config = dict(
    rope_fraction=1.0,
    init_std_down=0.0,
    weight_decay=0.059,
    train_tokens=136500000,
)
Each number is 128 + 32 x the weight over its row's rms, rounded and kept within 0 to 255. Layers, rows and columns count from 0. Numbers have three digits each. The size before them is the row's rms in percent of the matrix's.

# layer 5 MLP up, 256x96, rms 0.131, rows 91-113, columns 0-95
108:093174112130102162107132098119126134145169055180125130107108125146185118077173104105133130139138115136107131119099071048102156138113110186135166125071108119118082078114097099163129145092105148172153116072066162162117115146112151119166131082119150128152178103117107173119155041194138112090
096:101127097103106106139066145079160044153082109198112088180117155129104156169123099118142081109096143193086130110085162146105137151131153109143120107099119094146098148157145084139112109147110133140125118095071073116110181158151183145119147173092174063127145136127196133119060149162146157113
097:106126171115138094133166184084139129131101168164123117139090122158154132075120176132081128100123110077179164161160087113134124164129081154113140176107124087117099141142103122124197123115189163134088124155083138113128060099120165126166093076131155123163149180123072151052181096132102123197
117:101155092177169151069072130170101095117145134107105143116145097125132143172141053182148086124144097170067082095107145102110141120144144081117126166104132141144140081176170131106053139086133094117078135146119148128092125101140096159144112167113140119103156148107064139135129131243132084123
089:167181124148077099119129130184164127070138193081182113143066154129109146174103106081172153167122159116121136111133185141090097163166147099106139164148116105075171131139176080133134079138144096103124164149063131133147141073134116079166086148102174078158166159149153113135162093098115134108
105:065125074138163150097078126137140152161117054130155142135156142164136114098114121141094121159139148100113123143120118181113169110102080172142152136103131195174105116059166102094039154134154112161109142183151116154132108061095102184107116106097123158140080121134112129150143039110121183141
104:152142151176165148108132137086080135065137104114146115178134090108103121098161136160065112177131137099117104109119131158167074186091080165120151135087136154133114077134155115078183077158074134126158150115169069059125032088142153163103149154093105161129097113161122109156137105121126142145
096:172096125127110121130114125078157115177144161100067144103128133132178047084112163131207144178133138163123073073139093156102171094129108123126195110158150107115127128093123154154171113087121106092139121148119165167137121110115127107156102147163119086159105172118159073058089178167133182087
097:084130094082123135095049124170132161120076120127104099128172130130075067164144167133142119124058163143132134104167125204117128149164113112147133156156120153162052138087150137148070121148128139124104159162128149088142123054148120101094150124140135125103077124110130104067057173100177145172
116:064179073159142119060144102157112178114151061120100148144183104111141098094106107079126145140099140083085146081124100138141159139170154073113118174085126103046062131141099147152138123081116088114135180127103133083082104104131099124144104119177067131147170119099146145110085145131096142150
097:156073175163151118126176141102083068116177173104167155096151079112086147098141150143107170162123102173169182163166110064100101097091156152126127092151121162146114105095153084125171131133158145095098137148151140192116202105142111130123161167148109152133088161078169122097140104162124096190
092:158134201092161104099171190091112112129163125154144088137132108105069114091113139140090144130104146112191107185075137112163111137092145125159128154076122119129121102126119139100115145167130131109197168117104044139195144165135101163187082115121121118130134129140172129213103090144156188154
109:158163147148129186081119087149099121135087126120064127123136084178132102133109149075163154175168112132174166125181190124181128144160178061153117116137124090126085118140091141146147161136125138168116184046168168149149145114160153150170114132134141182095156153142178067169148138158160134123
097:094123083153164100083104152123100096089085198110128134128106046172164099075120084089134102093080093120178143151114131131134160130073154085126155082124128097125155109165084136094147185150119123105111095100115156132197180115089107155100098154102173121113109165165093139108147072123149077162
085:155165074127137127135103135123149091106131092112156174132112110134146112054161075104196106167168135107136132091177142155144140158024130164122135093175138091123127124141163071141185118161049152107141088173170165103083117113113175101125124126072127139126133066143134061140142132114118126103
100:109127134129104156127087128151100123184150149177127132162096137128112155097147065172061131100130119185144150146152128088108173088186146098096107127102120124091138094098135096101153135076105096109101158156079185066140232196102132116141153133104095181152164134184122112098090122122167111118
115:083111109141187133065203113121059174100080119101139123156130132106138106188088128108150116128113088112134124064173102158116142080153139116159145156142127133103161127101080093137113102202137122143099134129075059157137110082125125193089069094098123135176128133158155135119067169096130154141
094:156114159086127078097155106124185122169129116162107144136053145184154106185094123160103157133061148156093074110143222134154122057214160119113120139132144097108109106157114158169155135154172176099115095145143152075136114116144110140119159145134078119118143148105136123131051094118114117142
074:142112079138154148120094155109091095167115170109162141123153135112123093117182176131142134101130141109096154135132135167140180088108118092131164088052124109101190028083145143133070117109087118122086150145066123119080197206125144107113110117147105167138100092103091109104143078128126132075
095:137090026083153133085076040140085094139153154082116138147101132180095126156097063114077139094106099092136106144188099125101129104172138121126135134155143147128136127108187104125098105127167119148159177123164082095135080107089069117110091144132151080129173135093078138120122142137136093154
115:196135204139137112145199111155136174104181134087140134127101178076162137140059167080154149147151168101178164196165095129098099097144074178106138138151111140129162127149148112115133130141109121106093178121160148127164163084072175124141121139110105099155133181103124126093199133149127134155
104:218119078108111129158086145102104079175111092159134121157174079166118107159129156120141091103116139127121081162142148112162113128148196090133123167203143083135125103099098157155139132187148127146081122088166133164154130155121077163160128097145205085116137172128107121157109084103111119055
103:180099132128120118107141124145129142192133089132180118117111090137132150132184121109119101173109135029094121115127142117141130113091159134104091097103169110109069151052085134128052120101115120146144084117204190055135081187174126166125136159118127141137129151117147134134125143061160162156
# layer 5 MLP down (transposed), 256x96, rms 0.128, rows 91-113, columns 0-95
107:109082122096115098132107122131134070150145088149062187097136169132080149151135157199141118124093095090110117125131141118093119136110118142139216100036179147125070141145180123154185176156136056127144100172137128116103132179109101136084182154141106102134097137113084095106141139136139092105
093:088151107116122125109132164126092133161119117136165137070082143096129154126109107157094154105115192144144143097097087221116140139113124074098130095123139176092135106143150109145187119185094194158103107128117123120132178165180136128175138161075174129096112192072143060140121081068129136157
092:140112145116113128078109114161128137113128092113123109126175092098173138177161093120148180063131114159091116100122106133049141156147108177102146172138165136101126125143128084070178101142223141099126132116153132136132194158167100166143080198041127135130096125065141096131123157099146136113
117:096080127175164093129111137091123143111089137096140104128187163146173152117130091176184160181099191190131092121132175106119143083083131125196132141123103147125159110158107142122144102149196141097108133214112106166131103107148087149193104104149146065164120120080127093113170095162125133108
090:124142147087133117097162113105170121128136186152138070126188160133144161121131160148149157132149191159154101113164090109116185100140082085143125146170094140119188142095065156176148141123103116193147168147152119134156187150194069135117163123074108075178158111111195100117138134100099115163
102:131093130133145080113129093139159127171149121154118076051099094136090105129161146102142122165102075153109098136180095188079171110180116157165173148140111181110132116137090135150180132119141158122177145113165147201085146134116121154147094038170109084133128060146104076127105148086113135142
103:144124142159123153134154124138079126112086125082184120159058110171084118094141146135081110172119079138157160162068121187097115152069129153165174080065108134085109149093169108095177100151110126140149132124097066052109078149100130132160129096081070129145117095137161123105106150093149102137
097:107118168117162092162103153157146183100158162111179208120146092123197117147086105163116090112129168143155147074142061141179081073136100063127111111159138122146129155143104139089083146129149162128115133097164133122131124117134103125068057133072139135139156106155140142079163121059156166095
098:126112154126108138090157075136126109144128092176144075123124136127045123095164172084127126102116022129212113134163135149092151156195146126066138192126159158135155094154077121132124126119108139114153139131160134126114088132114119141132117114076152182137136136114037152142105093096116156076
114:100135144120085127140140147116118143131185117097071107091169183111117107121115078099082161108128124142153118108131080168146097122144141144143097159159255076056134143083166114123159122118089146161097126174101075123109153123158131122127095124154173097099140134111143176134140141154167147119
101:151168163128137134091090099110123202086058151125187136123147093104134112122161121101132153120146104071153137081108143156013114171116168114141110113175086173182119167130158129152113135114112145099118139151112185126141105164158148084151143149170187155119169160129097086081097115144173098148
092:170126158112155097171128204122129123111149121165093150185149091135140146111155119106145165108156128108168130130138198147062148130104134093095138106141150160119161087167209058107124150158075100112113136131122135177121172117157135217144130096099176090116192117105088158158157166124146119181
107:184136168105130109116093084136147129144098146131109085101112123165147111126129122046196145088148102060088127071121207167135092118190161093150161110121198107082135104160083118144122153080138112117089139129138110112175139073149089128131079184160103147107189146138097138134143107175134146143
094:053106120079159083117144108137138118133115106077141137127145119110062145128170153169140150104154099145074121180153144141118143171133144157191109112094110105118151167148113102158167137095052110096151090144116144187125113118051103164126050079133119152169171111084141129099091072089152142083
088:123117110130147130094128151119148123130101058049131119118112101150096141125172106137175120135145153182159059157184132146203158106108101120195166132107053162127144151127079123159151130086160135095141061138172098094069145072102114092146150147088092116106141144141159132058116160097129101126
102:169182124164129163117101165173102186170136145161138112105150136126114153106092138156089142144120073152177110114144136090116184132118124082102138136150119180103135031112174078072126127099092128072126168125099160092144191116161127102151107152122057162138182157144124115175118118119193135171
110:167070114183142125130140124205143121160111144176106098126137132085123122125137135150125073127116172129181119111182110074135144136138152125090093154112160129125115114128094133143132138082136148166119123149139190146118170152110084108138037194184107137122094190157138158129011121112110168151
094:092175163120143087085105113150175156131138171136110177095037170117078151147103133089156140113139070122135131145151098120159164126184121127070119123081143090064139144116126140180152213170133143092157094050146098173132107084125134135119168109077129151150119121142089131101074138136110149124
067:156115097140146138155126177099147168190067139138138127155119105154164116126138079228107139165146098162126170109174104174187181089077151138136176184119068124119142115159129169127142137107111107170129139128110140123155177166142124167074172138129112061112151124156078101119106141143089076091
095:143114090105156127145128148119109164122095088106120131128168131150122129121151162121153106078122096110090113120135065116121096097158237074126131136129082127178148118132126130140108110064153154131109173149104146100152034107148113117140102146092191138089153139207112170142147094106024144126
118:124116154080136138117162140153103130137098105146130175132060150098129167130092164076096173172196163113172151131167165081109149158152147147110254173117130140114165094141108132091116101150087152113111147121086123082138121154140129108179175110108129086169146175126108092103137092136097168180
104:196117083100133106134116155132091104181068103142123121117146070109142125161141091130143085145096090112109114110069130142125096163133108169169159136140186121148108139141116171130125159116125083161116109136084095229086115118144115125188120069142108084181088084173105124164132150091159179065
098:131180147216106127131225114141097128118099058125178168155097087139102141120114139140134138119175139124158165130071107111130151129127158105122123127083075082135141100159120092153145087123159150109088111126142083147182196094164169118135128105097066138152081193099116137112111149065155145131
# layer 5 MLP gate, 256x96, rms 0.164, rows 92-113, columns 0-95
086:096124137106142080144046135112100061159138163157146158131134147100148109103103078116154189108115098154143136153136181115184154125171174187118149127085141103138172189141158134138156088123152123118114132127098116111099126153151174134104058123124188159138118160088164129069086184192148168080
085:195095132192116141138155150078148101101188174049150113127089124165094174134147105179157145159153152176137170152114118147118137176161168104105114173165110183143159119143155134162112173103090146084136129149123151107144188119161148087094134147123118093099084083148137155144121121070093204123
104:119102180172125097138137167107126155128105189144110102140180119103109210066164151108227122158195153173179123117133113075113088143071123185102148163167168144097101114086190110152137106115159079087072120116166125136098132144123165121135144114106139121129092133126103154132133154091133092138
115:123176152135203142093168072135140105137166164154140107092127148148111129148080120126142123170157120132142170110172163143127187081101114068104235136158123095104159167105117161146173100068092132121133137117084136103128106129123158129089121091083133108167087168152056133137052165114129114123
097:154122135115107157143134147143125118175046090128206132107204103134154111114119116135186178202142142158151121100191144092104084090160133159099154123132180048148154126120120129081155102154152168077125156134136128098151087135175136124096126100134103112127173204141126155122117173079115154147
099:065127129065201125169114127140171121170195189148057167127107069119161144139152159149173102127167138110122147107068179142118160115120117135105129197126159143093171145129139090135130165093143144118137154112215073088074114131154136141113113139110115156129123135093085177138126128173101164113
099:108222082145164182095110139125142107157160118118139107049114118180157111117145145151110137131130130130089133098135161163175181150191114140083158110134120100119170214093144124113118117107115077077125135197133158065123108129148094132084119155102144127180091106120202167113139161113134162133
096:158177195150144165095198115132144144146164134114144157124163074082127126155176188134151177159138162113106126132142133080109065129092121093128104144108189142121134054184136120125175141096173123127197147136161105211091156076177135124065140108109141108134108133121119142165123137131144171145
104:128044172118104142145113185118116105111117173100149092123133155088172134121114153132158140130159132106154210156152131143168113122156182168107166112184132080091171167160148102134139196147118134133151097109132124192195119088114172134131151092081218079138112108159172138131097126130135167116
102:137099142153143167120156157092101085120179137118163094111122096095079173131113109153131147140129135072118145100152123149080131115116154087086189127156169158159161186150094094144152076154156112027100169158138183167044155134142136138097135119132179149208092153114136143134121154164149104114
104:094120104123101155053152109118134087153098126122145114090089134163145080083075120133098130160147115138126108110167101078159124125171103135117126148171144140121167073132151171193206126083189141088148246150163134140100092173100113114105113123136104120125107123129127131141138100109178134051
098:095105160099200183089198123161156114099150106124106139103089152113141121156122190129117129149136100130093107078116146134136164127114116072076107114122149100092085131210163088151143133144139180105184154152125113136088133074106144201111148138085120110108094086129137173177080144132180182096
101:177214156169159201098093098144099076128191141200192155115109105132126194167134104145124151169158184116133100127102180124079121089163141145077130172153138170139132116136103119121123118129160190110142163145150111079114124152171168116112114122073133159132147143164148172145146128119159163137
109:100098149122137105113139128103160102115151146120150083101096164085091141078104214161132152096173137092107110147127093152156128159190101180095158185188164093088130110174128103174093113129128116124137143129080086158163080079111136145153128121145092090123060067108151183126096083126186147124
095:145100088099151102159094152118168106181099133177124102106100087146134100117160158172094128114150133109066133115071105114140124079130108142104114142155152094041112143136171166196144115123072133120147120097153135046122093105193113180112109137119082153177117119058129129121081185111129178107
110:113119123125200161129089112103126092169128100143101134137140136113143098165120141134186151152167065101147163165097117139166082130168070084108133075102154102145128137155134163119184126124120193092148166143116105095064066144169158125129090092129066145115097094068055181156102110112169138117
094:091138147167154118117102115093125127173150155123130127093151180104153124172172103140141131113164132139075144107095118067134145136107135109115121147151171115117113173165157153166110124119123077121124150119165113169062046183133144157124132109094099112093195086137099115044181212133158084065
092:110100128071127134168162163139129113150066131122149084041132163116144139080128125139139165184144111123158173076217058127096139120102120100109158107088139117124152175117170096130151125089070121126096171103110147195146112127114118145101105119126173063153123177129076130094117169122171085119
096:073137111098137147065124119130096160181200187089081128046103109170091164102094099109157149112126108164107150117156070147120136157123133122104162134119151119116153113135224144161120139118148135097072157118142115094126042138117123143117086164122173099194114105098122183147109140110129089151
107:145124139139091133133163150061104111139142113100177107045153131131099130130168146088150082110111131178116151090151086070156119087060111128098135136144150109117133153077171167132112120113098124078130187085122117202104133207148190104098139074120115079128096154109132154177156141158134092082
099:112144177127132089062150166142151108128100173144124137114131107123109071141175085115069188128103116138167202128106145149174124134133068149094122126117130119095164136132152098093080104066184125098165175114121167135119140118192171148105086133078135134164060062139094154134178143147147126173
098:113097203121111147169161082100133149147105064135101110114113097195102100126165100156171152124179114083098177095100136100175119115142128142107105132108130109136185109129127111157105112091115111123113054132155146127178090182151203079138156099100131128120045114109114164090135186088103161160